config = dict(
    d_mlp=2048,
    positions='rope',
    init_std_qkv=0.0339,
    lr_head=0.00585,
    grad_clip=0.5,
)
Each number is 128 + 24 x the weight over its row's rms, rounded and kept within 0 to 255. Layers, rows and columns count from 0. Numbers have three digits each. The size before them is the row's rms in percent of the matrix's.

# layer 3 MLP gate, 2048x512, rms 0.0516, rows 1396-1432, columns 256-383
093:088143121139135110139090171125102113104115127139138085081117104084139153134158128094102124108137146118158125130154140106137128146140181125139133166142151145116120150136109124109150114095183125134141158145150136106127122119133096118156062129136147103106152125124109138106133080082122149124133176140104108160132150115113121114151136095183139147145138121099128102112126111145129088085140
113:141139147136130139133110123113159122112166147115146155133136150135114137117161106110127129154125096131117149141102151139153119115142119122125126125146134151107108124143100105155134120112143149122102091110159138123164123154122125103114160162088123107128124130141149112081120171128126130128172069133125148127164114170116150104122113138149155145116127114090127121066162099078146122134116
111:101122096113154159102128096143140094107146129137115073129142113133132130140110131091154163132150100142125113096115186168136122153123148116149104112140108122155116133077073118144154143129124121160136130144113100102154101099114119128135115112136146101141163120141139150132112130110136148116156125155139211154100108159111121133074136116140143152164119123176133181144111118109125077134114
099:108162129112132163144079118137120140139119110172139093108092130126160098154144123134115133150127105160094148136106174184111137129147165172129142133107147145108166119143125158070123128129097134146115146107147104150085137133145104187116163131153119145126116106128122129107162094116089070118127082100173137154117130131121141126114165154113102084170148103091108084138151091160098115128135
098:131137140132161174178139113184120115142085130160144127109124173056121093148113128116151127166151137145165123156155112178120156144134140114118119137105122142170138120125142107122113133128147131154172174080138129129122092180108137152086120099159126130099129144145112092123124099133105105152127126105090133159173108100095082135080148108146162114135137175112127118108095147136139153181132
100:138102141150136108163130117158157170114091116151137128112114098165132111137149105161153094126109149096154138137136147132151126149127164142171120162151141145153111083112103112118114125143119109095129144138113156122147136106075166169113157137159110111152105135122140115134162115144121152159097130120108109163138147095124105158148100151100151123115130140119097182129130131136091132086110
107:124129134152133161180144163146127124179124116129134134139140120111098126145121160078150140117168164099110187080122092145168124123107102102130110088151124150153095142146176117155153138105126129138111155150148169150131070119121123149090132131171150142143143135138101142139112142126109142122143113095075125095132135077107142087094117187150118137147118105110138126162128060115128157141123
105:131097145106148121096119135110062135085132130158132092126141133137150124132136141158139136147131157121135100149133115139134089127099116121120146115134128157156141112125099140122149130140122130157118138139145126110130126149091098145118201125099165116137122187120115162073122086145118118124162123106147123122128157127132169131112132136103144144195131135131099160157116119143102143141101
105:100140114119173138127155110136158144116140109163155102109153155122133145148103162151156139121162135157146109138093100156124128105122103120196127124149093137136110141121144122163128144132107086123113134107152125121134146091152146132109109089119143123131085095109133097092144103139118128134131102133128138147125138129091164084117172111106164152139114103115152106152130121138131107114159
100:140147075151144176104141089147092125130177156137132178124137142107140112130145129113168141140134128115144140141160087133156116075133103078148096129132157145135101112117139111097140075134107133097163100122165115137118162140080130123129088112127140097161155148102096146119096125084110150153134142124064116116113128102130129112114128153128144116114129151106117120120170143160147136136110
107:119130181126122200102094123086146131101126110122168138120132101142133168148127122122141139125109122097157109150113142130122081161145120093158091136145114097119155091096136167116114105142140150094152126109117126140144178138126134123157095121147097135147166185124100103105140130109128136109127135103116139132121127136113147133159113099120110143159140117198129126144135092082128144104081
104:092089091136146131158142094142128132137118119134135134102159195141144165160096139089132100114167127137100124101131134138138115123153164124152112176104106138137161084153113106055118145149117150165130115127075109156096142150133127139135124164100115111141129125134062140118109081133094144132128153103133117131134118116169110116136145171101132148141148171160131105102166143132156122108088
107:140169144147070155131150111109111134118141119104100095118103102135134151111139128152097095149116115143114157095170132164136106103137120144158092139078108137133120112146133139137098131092154146113120125171111127137122100136127059146081138149095130123143132124150101136143095134158172129145113137125155118119144179104117143115107177134130130128119163140162168110149124155132144118124123
100:056124152097136097156120144132136128154121140117132132097092157110163131084123157128170156097111136157096128116119144082134085096149142081107147150068092089136120124132162142131088160114109113165129128118144128132146138139148103128121106103123169127166127136119121111126110153125126159150175129158131134147171139112133151141095168151146121094128123143170149159123132131102082169081112
099:122124129123099131136128135161130132119157139126136136153164138136162141134148096127121160118109074112126142075152124094139125116152153160081165200102117083106085131124108156120123124117096187135123108102101174121135118103182099116145098133187122088153135158126134100089125074115136116135146131093120208096178129089110088113109108096134121110169149132127139159125096075152132095110123
100:120127097169150122143146138102094135123094150140119129095156099138137118170109077130099138170112085122089120101118124161093174123107146100183150100137103145093108146110118093124137137109140136105111151140127138143160115161138086080147128126176082110116136112091120104122122155124114145141075070147084145128117093115135119135145102144114106139189108131098112119107142111138145146137120
109:127106096114111167108097130151081156094152117137165062113090113122111132204096154050150151130131174137121128150113141139145136123138123121117099122117130147098135121129128160128106145165185131090119146137127134141127131137088123116118132154117160125131154081123110152143133071135136171111127109134164188077130138110094121146131136169078107097109105138135121140151145090130144129091122
104:127171118141124130149115139132135103128081103124125108108084131126095114150125159186106085122117117105120126118143139063178104099130129128153126114111142112122115113112095156179101135131116103132146123165148135081104114111138104069128117088175133116115130113121113146112181119131137144132097138081111110084110129148168108183123118084121196097118131140137119107149126096122159082146096
103:151120141117132108148115086126071163088160141109102129091115117153132148118117147149069144101080097130130139100145125117151160102118127131117077151150102144162101124133101130120141153149062177143100082101167157122118097152136131115129127083130153114097069119133134169116129129114138101159108110125134095158093145175109141136087127098165142126122093102129119125160146147084122131135122
099:084105106104138143114168112098101127125149073108148071114130135117134142127149091144105144153114118122126144104134117121094157148134147127150125168148137110125132106136151135131114132107126127092135089092118140130148107141116137165114158119144169129115124156125097141110128104099121097088132142131102109124137157159132130190145071119157133115113141139163147103079127144126159121094168
097:130108126132122125131117133114087115132093128100164145166145104161120112159150124120135172156100137101151155108111152097150110140143130117115115153121150096113189118187109106141138120086113143138166116154150158123124129135110134127127117144142119137122134129150178152125089120099127120144128189113143127135098092142147114096128090070189107119117100142124134118140083137091124113127168
097:123153171147180102154125116164135151148107139116124044143081082147109177172118148144143110139157138148105165098112136136122120154066148179128098109115110148140166128124181144121104126186171163082093135118135144130149158172155127106117085125146131129124112078163149120153128088099118120116139118105162164102148118139153138160115122113107097141119126125145127137119163131121117132177159
103:118135116140102104142126142094104179136129093121098119136141121119172144105082110069113161127149134084066132100111136113093156166124077162122146128131167147116129125099150140155114067130114168133125117178162136130138135155151132149139162115085101119127118086107092145128175128104131142153146152093148119105120083095115135127097139074145169079117143125122126092163103151111127162110124
097:120138121097134122096114128093113134140112185124133117111119113140140143101194144106076118129118138136174125100139129166109127085159092103110138128117119133151143157121150165093118081158138146149110113123108114140128108166149113091105122117193130140141112102087160151110097147104095152111118135126146128097149135096147105135100124106125098111124107112098111118154110137184133171129142
091:104118079132120143145112114196118122074129101165098140088132142110127096139139129148116123170096105131155099167079131140102136141069102127127121119168106102171177105122148106143148153106120096112128133107109170126121144121089127127121139116148081138126131158148109119137140137110106131131123150124111100143121103108119141133115175149135141156125167117118101137106109086127146150154080
097:149098102124132105140127153113122119148078136141113154121149144145119108155116143154109164116161149145164121159104136108112121161138134147140132176112112099121115119121150108141104128109147152131156109116145190117113140169112175132108090118112103152132090118162143107152100137078133132100155133126145107145165083128095134115123121118120143129152133139105100155115119108151071155174140
095:116140133113119124089125156173141153130158093151137144141101110159115103173111095123118126131162121123116106126141144118159128135134163143147141098108093098159135160158112156140135085155103122120129127049152124116124142111102137140099121128147108174118159081142135117156126132140125153157132155101175150128126138034130147118099143111093115137095148124131137109131124100129134093093114
114:130126131135121142113145095135123111144114103094111138093171149116111138144163172164120140174138105087105150127131159135190138130105126098128158111124110098147106119165128160117128094103141131159160123128117188108125123124165103118091106137125134122121137125115149118120118121184110117195107127110130160145142093074144117133120143150148127193139124142116150100148163084151071120122121
113:085127094127136145109095110141107091132132122122110135106171114120140185130164152135106161105131119100119132111097105096145081149123124118133096146093100160136111138123139148113093139095105163130139107106120074119130137113157147163140113111134111075113141129149111194114136144166103135127153122140088162133126112119152105124125108177137097140111158119134136138130170114103153155126127
101:148127108086162109087163122130156083171148134104105126160126118091134120124122142116114158148169115129159117152151114106113121100112127121153146149128107116080095135128148126134152084107144143126173133118144116100174121136199104116135074142132166122154115113113109129137122138149147164136118144134151122139107112090079130090141109132103132097087124184164174132090095091107144148135144
100:147153143093129122134133117112125153185121104125132119114099141153132122156181102140134118104125156120128076120106122135111142136118145126131140112120158149130112136116127134136137159089110108162108121128134141143085156114102155124115119107129135101117154154156108156121105111182088178103102121124113101096128141137134157162133139103119110110115130093133064065165122186082128113147096
100:143148113152142166110162125126117108082154143138149080088110168117098169085161135124130164111143126139140143151138173114099120134098168148111125145066176076161138131144128174085143172102141123132118136148132136145112094138114083134153133119133163112094141119132097134097163112082100127129132079100104119128126081113132113126145162114123113118132133082094147108122098113137111103118154
108:162132176149115149073139093108124144090127138145131129141116125097098107144164172141095112102142148118130106121109120125131124163127154112082086164129139156093118127109135158158141138186089127126106175152086125088128115167116108134117144148126071164084070104161125162112140078142130110134115103111155200152100140149138136135123130083136134098104109155111174125137107128102126127163109
097:129143147088115107161093137137129163141156163141128141133152139070132130130163125128115130134097121077141111140142116127114181102148131127141110170143096141119106126154156125117109115157120085093119100139119090113139136145160174102166141141140129144112149167174133127145100141100109138132172119125171124143125092119152137126143118143134172109130111142099096103109103147106175104168124
117:083137130166099080090151122115092110084144125116166118166163154134107099113094097138105146156133122118111164075149098080170082107120115126138127186113112120131168078180185122130115169102123139111132150102155118104154117149122103095110110137113123126110119146146058128142102122134146131122165127131127159113097100129094179121122177135132152145131108102138137134164132110170147109180124
089:134134108163154133170156097148103113113117144139111104143143136137118118110147120095136137097146104123101112117170138152132151153121098128116142169113134170135151119144132124118101123080107118128126158120133146148158117139158163153105133145121079113142133141061135149132175156154111096126105141050111114118150111158121135178127088173129150102192132079128142151095080119152125183153142
089:146118119109138131112127138103127128107177183110119180128139136121141125069137109116130127116144089100170157111128175147143130079120100121117116123120091110130158147071170107086153144149118086117098104153137131100099142124130106100183118130163139139139112112141106105119092125143088146120137140106134147161149117140106154133122144105137164153128119128119122148180164138147074144148123
# layer 3 MLP up, 2048x512, rms 0.0524, rows 1396-1431, columns 256-383
088:103111134156125132156124064155120125123139126176122130140117129134152136128184126078098107126164103151171162119162105128101183106149154104110157147154142134143128149134083116116122142135156133144124142114101121120154128128120120119118143124142171132119146084081121159150137125120147113181158115122121123153134132134095141140127112119098130131090155082129086119141135119108140073133152
112:135160167112116160112124094159149134101133133122144141109108143156122154099128095116109097146153151117112129086168102154116111110175113148122143115139137153164137117141100091119142144168169156129168129164098127143118132200159179127135135086117148132157142153126113124141158145098186133165126123108093096084145105119114136142146139136127154145142102092096152112125140149092158108146072
109:087152135075168148133112136176089116109136155130180152094109124164142143114110134143087147128110137169144097146095128134159121144121130133112127096105166126163119138113109133110105172117166101153171129195116106111088096129109094116115097117083085123113173147113177125149083101137151140139105138132153138155120147173133125137152125083127138128092109124116137148175136105107154136117112
098:129122138166091131125118179121121142146097116129180150065099156116132140098171088110101137066143115150155141139144170158100117125127112161146127097151150153119150183159117128111116096136087149070107129129103081139103129146115131128129124133135130133130132093129099151131153117145115126105087093156131149079172124120118167115163156120125113144141133102082118111101135115146127121132099
104:144167112180115079155112159122138106157143136119140194114138135114150121136144160137193132141148088141121160132135109135165126102161131166115123113114141110119144184112144130102093113133126098142121147115143141180110130176103125172118108134172187119106111135114113144132116127141153135109145129088097128108115163103136140134135132149112121121084125150169139101123135135147106115117101
105:171127121121120123125132163144154128089096104164112114111124090124184135107102119119157143112091135066120114120136134116129155145091124132155122159141104118160110141128105145147092137157121143104118166143113132084151115128129163142143197116148114124108115118122112111128145123163111130136103133132105133143132142115112129161139114138133157120177135092113123186100160167151087127080117
106:124103099141135108119100105106126105105127145162136112127127152176129107130124112161160045120116114145145119152115132141068140137128131163108115123092134126134104135124128085099086107117132104135176101129103120122173123108153134142148135143109118163141092133115135111162147092148127136131116076131187163102094106168147061146154136134117168094129105162151140087124107134123120112152139
099:135112144159121139086155147138109135089120127127108148150135183168137119155135150139170127091095083087130106137130145160094118085127105147122119117126145155156138119157151134122115109090131099152117114130145090154106079099066127102123113122122098120075141178124125156095161151113124088078131170061139163130115162127084139141124102070139095132144139128131131124150170140172129114174144
101:142116127131149107114114179180144097131104130175132108169129092119126098107161177089147078141171062128118086097125122139134126080093078118138141136121140156113153087092102127152084102120067115116143147143104172133102137112083178142129125083153145150070124188127076102116111145119130135104114148120123153128139079150143110144110147108135114108129098136149108100107145192101104119122145
097:183105106158131110089122166140121130141139117130137155150141101116141150175128178114106128133103156113122138106096092154136155121127150138149114114156163135116142116152132157135118131110135156114164163133142140161093142129134150138132111145125105149123099104135166172102183144131156121131142151167179135118148136104078169092129156143123152163151107111125153123220138142143137104136129
103:153126135121128147121171136140173120096107081106168097135162151090132115110145157189141138128108124105075124107123120127144136120138162114140098109122153140169113135155151118096144101150168127134116076137161133123130123144115125116122127129082155054076152114169128104121168102123133096128153131135142113184134139144123148158144139133146166143123135144106169156185138131099136133121133
105:137138162127107132100129159145155109159120088100135118150151122131109140103142149091136144126125133096140094134141118141137102158136135133120113162103073114137143094155118165105130092106121136152141123114139117109093133121157165085163119106089119136133095141158105122155147158147121142106138073125093086101123134132136120162102094135107110148147144097159137126098084117122142110156086
111:132122161104148105072165126137178123097104146109155129149160099102153083119135126100123141115133131143095155163094137097137102123103125110114145127127141120148128134108131109094122158135129100124123110147109143159093120120133179111155131118116067158092144142102152147141170130142109123135117115138087142135125143179173114154126166132105109148143111146128103152100129123159111127127116
099:122140086116122096107106108127171093160124154134143139164144128102113137119130142180135117087127121142084137132137090147152091113156116132124131115158105127139147144084119126125147133164122145127126143169139104113086122086097151133115131108125099124101142120163145132150122120114167142148120103147158118131107131137124102125169166147135142088152126122104134166149131099118128143101127
100:116088127163122125147149093141100111122135116144143095128114134131119108098100119125129149139084145145106143127136127099135081177149102154153166137105126128113137134116096179136104087152149140162111144121125162165098108094090110097166126093147094139133138137121196147142130128154156137135153101117104121135129092109158123115081162131142118133125092146137152159114146147129099144092145
099:151126119160135156112137125103113099112094152149112142141090089118109118156118165149114155192145107124137077124135126168080137080135124142079127130167169150110119128165120103127140157155126147065110148122137097126082101122147157144122133137128108139109126106126114126119114144121155133144094082176145134166168114122137088130147140136105156097119111130152154112109103107136110127144168
102:122097073128121131127137162150156096139078149174127115139160113106185101133139128150147139123138175119105178107172155099116092146130097102114152137136137125152106148139122140133103106122105136106127193134123143136093122129140167099116136105135144115137160129155151128156111130102151146165162121132128141161091138097152085138106132133159089132121166129130153155114104131121092141107136
105:096104126164106149112123123129121117127114116112105151170120101123083119166135106128109115112152134163132136110130120165149131117116109136142111140110132105106100123153107152148126128138117124131148162144144161084153118145182148123140165077136115119130084104142138134140146164131113099178123122127158119137122146145152108140160129132122148132130117131153129107135135113127123102198084
101:128103118164103159132119158162120141120118138156110106159154086105163094146140138075157104129147162145122078173130143110095167116139147137152127149101160124128106126126123074168102090137153126138119113126151145134179128130138102086122096190124133113186158146134131137145120143132150156049157124108148128141143143099144115128135135157112105101144104101097108094101113138175096131125087
100:108150141084075108160117158141161119124110143171131112113126127117129128133160143157128175121099148113121112171079120159127154137137100155109113115090129120119105103101138111144112124146129067157146169151158134126160122125146129117156124160106168093115124110136150097132133140145136155132122114125136123124121138160143120122124178089100141124062124143125121154126122079101151123110156
095:107080126099131122148166105112123134132114107139112119133106194110163126116126147111145107119142114184160144134130126097151182125133091109119154129144125116144070153098138105099147135132135144123118171157082148102149081142104093132145115121088163146125123150142095131147139151138123103116103124145101125153129183094146149140153156111100144141167150068092134152130179152151132113078157
101:146170116125142164145103116164101144097153138110081119095157093128160126121152142154125168168130138140121118126106133124118112137127179159134120105142153140147112136145126168085091164174158147186140108140107149143107112093094106136172130101151140123122090107130161106149170120100108112120159106102133134122129118132133124133127173129123124114101143093143125173106128170111140125144124
103:149178146082079135125138101119172115144145145091160100108150172118121127132125128133145120145133122105169109127160161085122123093122131095121111140090137134143093163112148121098122109138149136171162100130113114102138138149141126072118156159169128136103159161103126175090157094140154145125109103122166115142135135148140143144152144145085151122141111132122087126108096113120136110139163
101:130080135142159121096136100118113160130087091127125108139134130136145083136089125124137154117158177115112144110152109173170174155129135112132114149143166138150121125085099120095136102134143108150103103129160075098103113139066136150157119151086119158116148102128147145111142157127120153119133142114197133142148104111094162162078139185136173153116103151143127118114157131130112148116116
097:128116151125089137144105110139092160142145117119153150138098062110114120083146133093104118106093161105128095128118159139129107102169087162140076125109122139130121126132126163143122100149127162124160149174151145093160178140152145153131108148121140131144152132122149144127141121123116090087156160124169148107118177103148158156136105160166155140159117148181111068115098158116147141150133
100:156154138135169146114112137107131096123162128149134131103136120106112141083128149136172101182132114163140078088141107103141126147090116114115135154151112100126167102093176123134134164126095086126115099127146136102128117116167134143110133162132117132122132146133153130132103116120135131127125186101143086122126133137173124109108129168098141105146126126150108124140149087106157156140101
098:081135121102127129100128126130142111123149120180133104119121153135125118124121093074139113117094105140103155159147129142145138122116127140100131178154147064089124134110121131127107121149098088084130113159132130107179118096155098113126110120107179097142140142107125146138134117171147126134148141102122133158066146117125101154141125132147085133105122107132135101161175145148146101140115
110:142151168092107112141135108132125115130101083094104109133155151170118144101124121140140132118113087106106120166113131104117121147085157074080148149092106127127086072180120148133126112110131105136134139113144118117130099122155112151106116134122107166127140096104129115124075106132135156144111150079168159107079074097147112114103130143094145145077102093161152140145131101085126119178088
112:120106127152124150108123123123135115140141157098143121087158132120085156148133148105131106157178111131148119153149063090140141148141132166098122172107098135150059102147122151121107125082140133122126086133121084107164169129156119149165137093106128102133141138156126144121109154135129134126180115135113118123127119122137094116107125161158071136078167150126157122123151131134169138135105
102:092086117131113126140147099089116115143104182136105109103178111135158118105132140098105160136161117127133139133175161117095118157128110107118159130121108147101100130158101102165148087131114132118136146152120101124137113168100097122178162153125133084123093114107089073131105121130126128151121122104072104139138134146133137126145129098149132141085137132125153146144133131178120105138111
101:153149152147147145139138129146126141128145145115114090133161128122148094112123103157180158122188180140130107151147151120120109120086141123098120155169139157093101129110163162110114145099137121083133151115115107144080175112148141127121186108153117075131151134110079092113112146146105152079164131157122127096128088104133135120107085139157138155114108107130160087150077111169109131116125
099:099113158109122081109114143156114141176142119110120154114106130121152086172101131090131116198095139111110144116138123170160121153130152099145135115140093138103140133124112090121132111130076095108143117116153096128167131133150152112112146121107065140140111154165135143132143130125119130115144155117130091115135119170140133139103128145130106118161117139148135169120136138139126107152150
108:172130133139111129104148154111081146141140144087184119138136139164149157112122134130091136104156140155090117079183080116097112135135117136164085115156137110162169143080125105122086127111144091126134125107162082164081111133125167132102175110117112115145163138133133101122112121148113142116131111113198120112152121082123156126167114175131080125144119140145092139132140148110128123141105
098:146091145150113098151146096121112143136087150096102128118115159107114159137148118128173161141143104137137108102134174081145135153141108151130104099144159111127126148151125109157139126121122134074151157131134090148114111114164111123112099147146123084148114126118103132137162092120144135185116126144118128104131085106145180111097122104164167122130101122123125103093131126128135120107115
116:140126106107141138166103140139134164168100167142092120102094074159181099132102117141131109137114127172146089123096140164100157173145132105108098105157157142116138124129122108109155110139114139134100162165109189130123141123148138164147133145137103115101174134134160125112141090136148127168099119119128125134162165126095127121151118120141091109131157145112103123064158139104095118087105
096:151083116128129109114118168126126140120134137111114083152138148123133161123134132132089128158107149146149145156151123149104147092163141134138153138150118135107176147103137136093115145141119111111114106146130116164182124104095138163130129155126160172098125160118132134169120154085113162099136130157145175109134108137126142113146139103134126121106138116130098154129157140125102133100144
# layer 3 MLP down (transposed), 2048x512, rms 0.068, rows 1396-1431, columns 256-383
084:115125113157132106136145083127131125154052137130111119144140102137147097141121162114125133170138148129166147139130122134150109142114102135148143112138116130118099117150159114111162128112107131130107159116134131111125168120080157124122152116156119149095120158152099130084142124119130180185121091124135102127111127131103110078113122131109126109113182123108111144117102106141144119125140
096:130078132146137148101131099123131089150124109120121105159165102096122127143129118101151089101142103100112127143112085124127120151139100179155168179111124136123119136131139136107150116140133113101104118144129151137121164139110143126119121117130110113145109144126107149089152097151104104105136121138112093110139117131111157180141056102125152134135183123144150098069144109087144153145129
104:166124137162142158153119126105166129151100086136119124118143153143098108113150121138122131120128154087141113121123140132128098149158102116099090116154088115116124149125118154149139116146119154090151095139154137135147162065145102154094125105130124157123130142107101113132151129155141130115121134176100095143105112146097112139129133095162137135135133119095145120128110118182100143102105
093:131123070081132139119119150118092118085096144115122107096099202122134130097153141112131115107131120075092139115105128187143166107157126080136150136144092138135141118178123116142127127131114113141141109140141132141102103077110130158134142171131115131145141116178117159141124133101115101119144152131144144151140103112127100149148136131146124191147108135107124110096141129105121115164112
105:095136089116158120157082180116116137151106147077070125158110121121137158099128109096175135130150098194102143122124058155120106113149141122081117106121160138107111123134112114155119133180112054148117074122146128075141156159112089158154136152106153109120127104117135141108135065112125105103154106138162124125122093098157087127106127131155118146120109128132115153106114187126203116148125
063:142145129128119138110144085098128108115132159130125140126133164104119156158127103091107145141177140131073138110082133143130109105125106138134073075159083130130152127163157134132157097112146084117119112130131175145139084133132113106135118116114159129129128141137129118128156130097143097117150127136107110142130147145134111120165130147105092166104104126124162112140113144096111159158139
103:142176136077097131124142127134131118086138105109135083145135102147138094158127139168113124087083130138137130143156109139109109163151133162121143138118092142090126107113101129120146077138134175105138133095136061122126180141179109101163112110124140146119155152132126134129133121150087114142133167130113163115117147146145089153111086128135101096147095160166131133109137142152138118142121
105:115164105125184131125131138101136100131096169122100142128147127121099092102131124123136167138153158136073132136097126149130146165083123122127162129072072136130148160144107107119164113101155109144142115086087116116152134124088131114131122128091183138159137096136165126116130082131152127103099146091123149151111140153177112099105145175148120134149130123142134112158072142127110095139095
098:147113104146100095132101169130162147144124143148123122100171109074138108153103143113109068116091161116122118146142131114170120115140135115101160119102111118088163122115110119134099100114132140131166164130103077115131147107118103125142093120098087151156115150132130160141175119102149124143115110171139114146154134120140115140121174178146076132155117123141113142138067133142117122164141
102:163104136147121129086142137137132140110151124107123133092120109124097099140097138141141111167095126126130153102143135129134070118143111102155145121112116068146174153116134120165135103080170114110161127117125137140158113119125146101162158166107110142184123099140152110152161119158160139110108118110134116162164135118150142079125098129145120129145137130169179141130120119144095135121125
101:107129100116165093122117121117135111098088133120143092112084164111103111131148161083117126142086132171134168130133125131127134116134165165109136125110124137115151134153123120146191122127103145157122103164161157124138094131171093151107105144087179134110102096155173156121113139121144153149100147133142154103110146127129120106111135152154124164099151117104152124158110138085175130125079
101:109105154139101111156084125101107139133112119087135128108092093108135127115110139091123161151137113112090132145096119136114094084143130144110127092120079089104118088160151159129160177147139136132078101121133149120109136122133162114134101150092145115152123116089112147142144121132148125114113102113128149122115143127134126100115164139151146135128149140144148110105129134153112142163103
093:175169141073072134135139156057137128066102105122162105091139119099136176122146085138121107105138168130135131100146094138136146111110147115110128121097115131119139155141118093140120121115094128148091111177128138140171142135102139152101110128093107109145126121090172127173114147130099157128124123141135138131180165181114126120128171134123119134135135109136136138115135115128145087118115
104:145122095138118104129134132162184118153104097129078144115153114130152151152154125146177090130140161157111136135126087184126133085134144129100138140116144144123141144149114099125104135136183093174134131151121159144115104113144135151123143117163121134121121090179093134132116136138151140150102098090142122152117124145098125157107097104134070076132097121127162156119079120155169112112138
102:086134095144157139144156142161126116114133111136133116126165118135151126120148088095081160137144101120092101187137156114156119132125094138124120153118130089103126109118107142105133147122092152085113135137121136105138124107121124102117099114146123121137133159154146119115111112151100180143119152147091112075105124091119090133094142091143122096165108108142111135152066099126157123143170
099:113097112085139108142146142125110140117143134100173132125166126094131119140130121105130106142102132145093145161154159131095151153114114100109166124120153115151128117118128159133106096109123132130165104115105145124131143127109122112153119102140190090102102163129149142134154144127109134127113127075131139094115138137135155124140145138149165089124130161156113135131113145144155157132137
108:113133131110146126135139075153084154106150131129115155117132133062147100092144109161127074074132084171096119122135102091130172120117118142108138126127116136122146124143151082111134141119108108123104068108122109142140132131127122104153105125106094149080102144091138081111123117127111140128143109119113105131132106150088151125171132124145109149116103155103124096116158160150145149173128
077:155154113130108134130149107149124118119153157123109141097114149127136182106125122116118112126122129150090145139111103125136154162104114121123150117139133130120110152163115149113093123177153115132132115125138162157174103110149110155140156127101125115120128115175123074110127175129105134147137121167151132133156135110136166105097112144116102128161161117105124162096128124122132122087166
099:109130096086144090118108133099113089120102174102127083130153114119108113124103151119144135111111163115114126089121141148138143129130134157143099109132142118141106141173119130110133141101129140109117084142127131113133137096135142141139142147128113132144106149120177142139138102120115118120112158136140097110117169115114130124097112166176163141116107143107146120136145104141105083088131
101:092161158130122114126147119117123129158115137128148127126100117127098149100131145148095101174150130141131145136104134084110123113146117082143086088144113144141151091156123088120181122135090093156109118139107105126101102112140126155144100137099132135169128107116120124136130118133093125105106113124134152142130114179121123140162114128157124135164132152088177104141150110149104110150158
100:105117137141110118149126119155132092118148135145114153150119154110150109119095070110129130087176136142160132127079101096108152125130111142124105176126119104089138133109096122165092134117159163159139110115125125129115136084115139131165126134150131148176140139186123145123134176132137139125157090170103114158153152093159134104173157113188124130121106131147142154121137107090136112127108
095:125148123137108131129134142167108121131147119123165083098127115159140168147106133107103142111121122112108140098090158138130101117095137166115133156151105139131132113143132125117126119129167143161129113119145138088108132093127139084151105138123159140117101117116149171112158126098113094126073093104138126125214082116113154119117123132086151105137163157103128136142143124166111149095142
106:147136107104138131132111139125139142102110122138133115165114123140137154130137106164122137154120113114140158104121119136095136140120118146155141116113073165131136134113112101117123175113135170103096203132140169156129091124113124135153159117096064112153124179174134115169083119144132132151130128173100072140071130096143118125152113156118119131135122143103167153155113133119121132131140
097:138128112090091175127122129142079113117151114163116130105116118140117150156129131145111115116118143137121135105158132120161180128150119139155141118171115137097140101138141136150120113121098146175123135130140116117144152105066134143122129160141131147117089129138164125137118144139144147121088119128174146109124131131128116112121134091055124110139135141134118106100140155088140098065119
101:152114101044074118134138134093115113166106136139095152100116150117161131134085159122114118130124102166127124141142093122146145069125133097111122098125138167147158144151164103137153085127133072160149162114137128154092124132112147134144134176122090113136178125140136129174085132136164146123171126131150123113113121080158112173117109139126119084140147141158061145098133116129177122135147
103:096152130134175155127103137104136123123127142144098108125120156149116124112136169110156095135102123110126167149123085097108144116123149126103155181118124100169137146111140066140143138143092104099130123123103092125138132080119137164114071129122165106113130149127116108091121120129130133131127146145116123168153097112136101128146142112128121107095116141102127117127115123143142125154114
092:161137117160137112164100141120133105133082148104120129106161125140134155107124149146136128124109143141102120139116126127152134123104135153115117103136154125115105131139145163136145131148154139148103132141148133111149098130140137088165134160137130095148083134154136148131131128157156108192127112101106114148180160150138131137110095108147141142086123112137088109125149178127151117132146
092:112105137120121138129152137145122113141095156103083103123094082195107102102140092125108124135117122147086109116154117111138151091132110125136134115128109137125130104116137118135121120116176134118108133108100136106116132134163146146097122070107084122118101124160143118094124152140132169151169146176120144131140137135136108163121160137108148119126107119143129169101116106149144112163077
099:113161107108134151140125185166138086134152147149129122078138110145131148106120117126135123121145134144104112141121146117103107124117100049105118115115165187162138150153117118177095135157100098148111175145114092108126132127143177129128104127151128105084123101140156156130118095157125128127151129122143216126123113116144118131114113169114139156172139170157098113098138149165107139140133
104:104135145112127123145122100153120123138108134152106127130175166091133162146121113127155141122135115135146105113119121132170082163115122126111142099132139158132145077083158142129119126145117117118137063130129179133122135089077153108161109107130105120149114104120135131136118133140114131121120076199098153140107119087140140123089124079112125122116085112165105109153149116131138159150098
102:119093085129133137120134102116142126140148122136082130113137112080107125142163141125110159145130085124137127098118139078076140092164106098138129123147123131140144126142141155142116145163137118179134120124118126123158095105124120095115100134088096117136087120122157116113126147113121097124129120150153171120150153118130151149114157136100129100093107121172118144095154096097133149104139
089:137105137104088144162155166132148126105112105125087156127162146112127123154126107133119141138175163101098094128121108141114077094122130110159114085119112128136110153116093145109145114148158116122134097133124180120102154113134178140112139116087142125094132141149137092121122171141123166150148141162083123118167119178121124123177130124129091184170130169124160083118146144079174108162125
100:068142097131144133129168124123127122140088151128157075115137150163121118088111123081125142133151179141124134150132169109140093167131130122141111162142138113072159151171089094117158106142146112138135129137089141107155216134114097139122131079113149113123126164108141119130138112095159152102094130096175155108138153130172104134152104145170111150104143123132121111141133149128121127094111
109:144114161151106120138141135090128103131127082130118091156165113105117085112109147112128127160157121156154156122099119134135166101154145177103146133148152104148088146134140127108155116149132125153154104153157132139144138123181136142108132100151115127105141133169121168086126107128157167159089132174121133122125135120117141140104157157098147123132117119147134163168098162126111113146140
102:109099134127130162130119157144100150169143121126144146110098131135134128132127137145118118134168114142147131120124107115120178120153125114142120123169140113134128150077116125121136122152113157131147149176140096162106139133141161140085177130158104105127118119090194113136156147152128127121076119127108139115139136072110180089147121055120114167152113099135117116105148148107141104118114
098:167106130132138206114061143131155158121124119102171149120133161094117129076114132136148120127119136134109172139084131138115144102161164140169115140171130144169106164170179094140145110142108092135145098119150148132137107110108139184104110128115147104139171121144127111117141097122139128133100136108132139125153113094153115149115137140149156111148133129153128092129128116099160110151136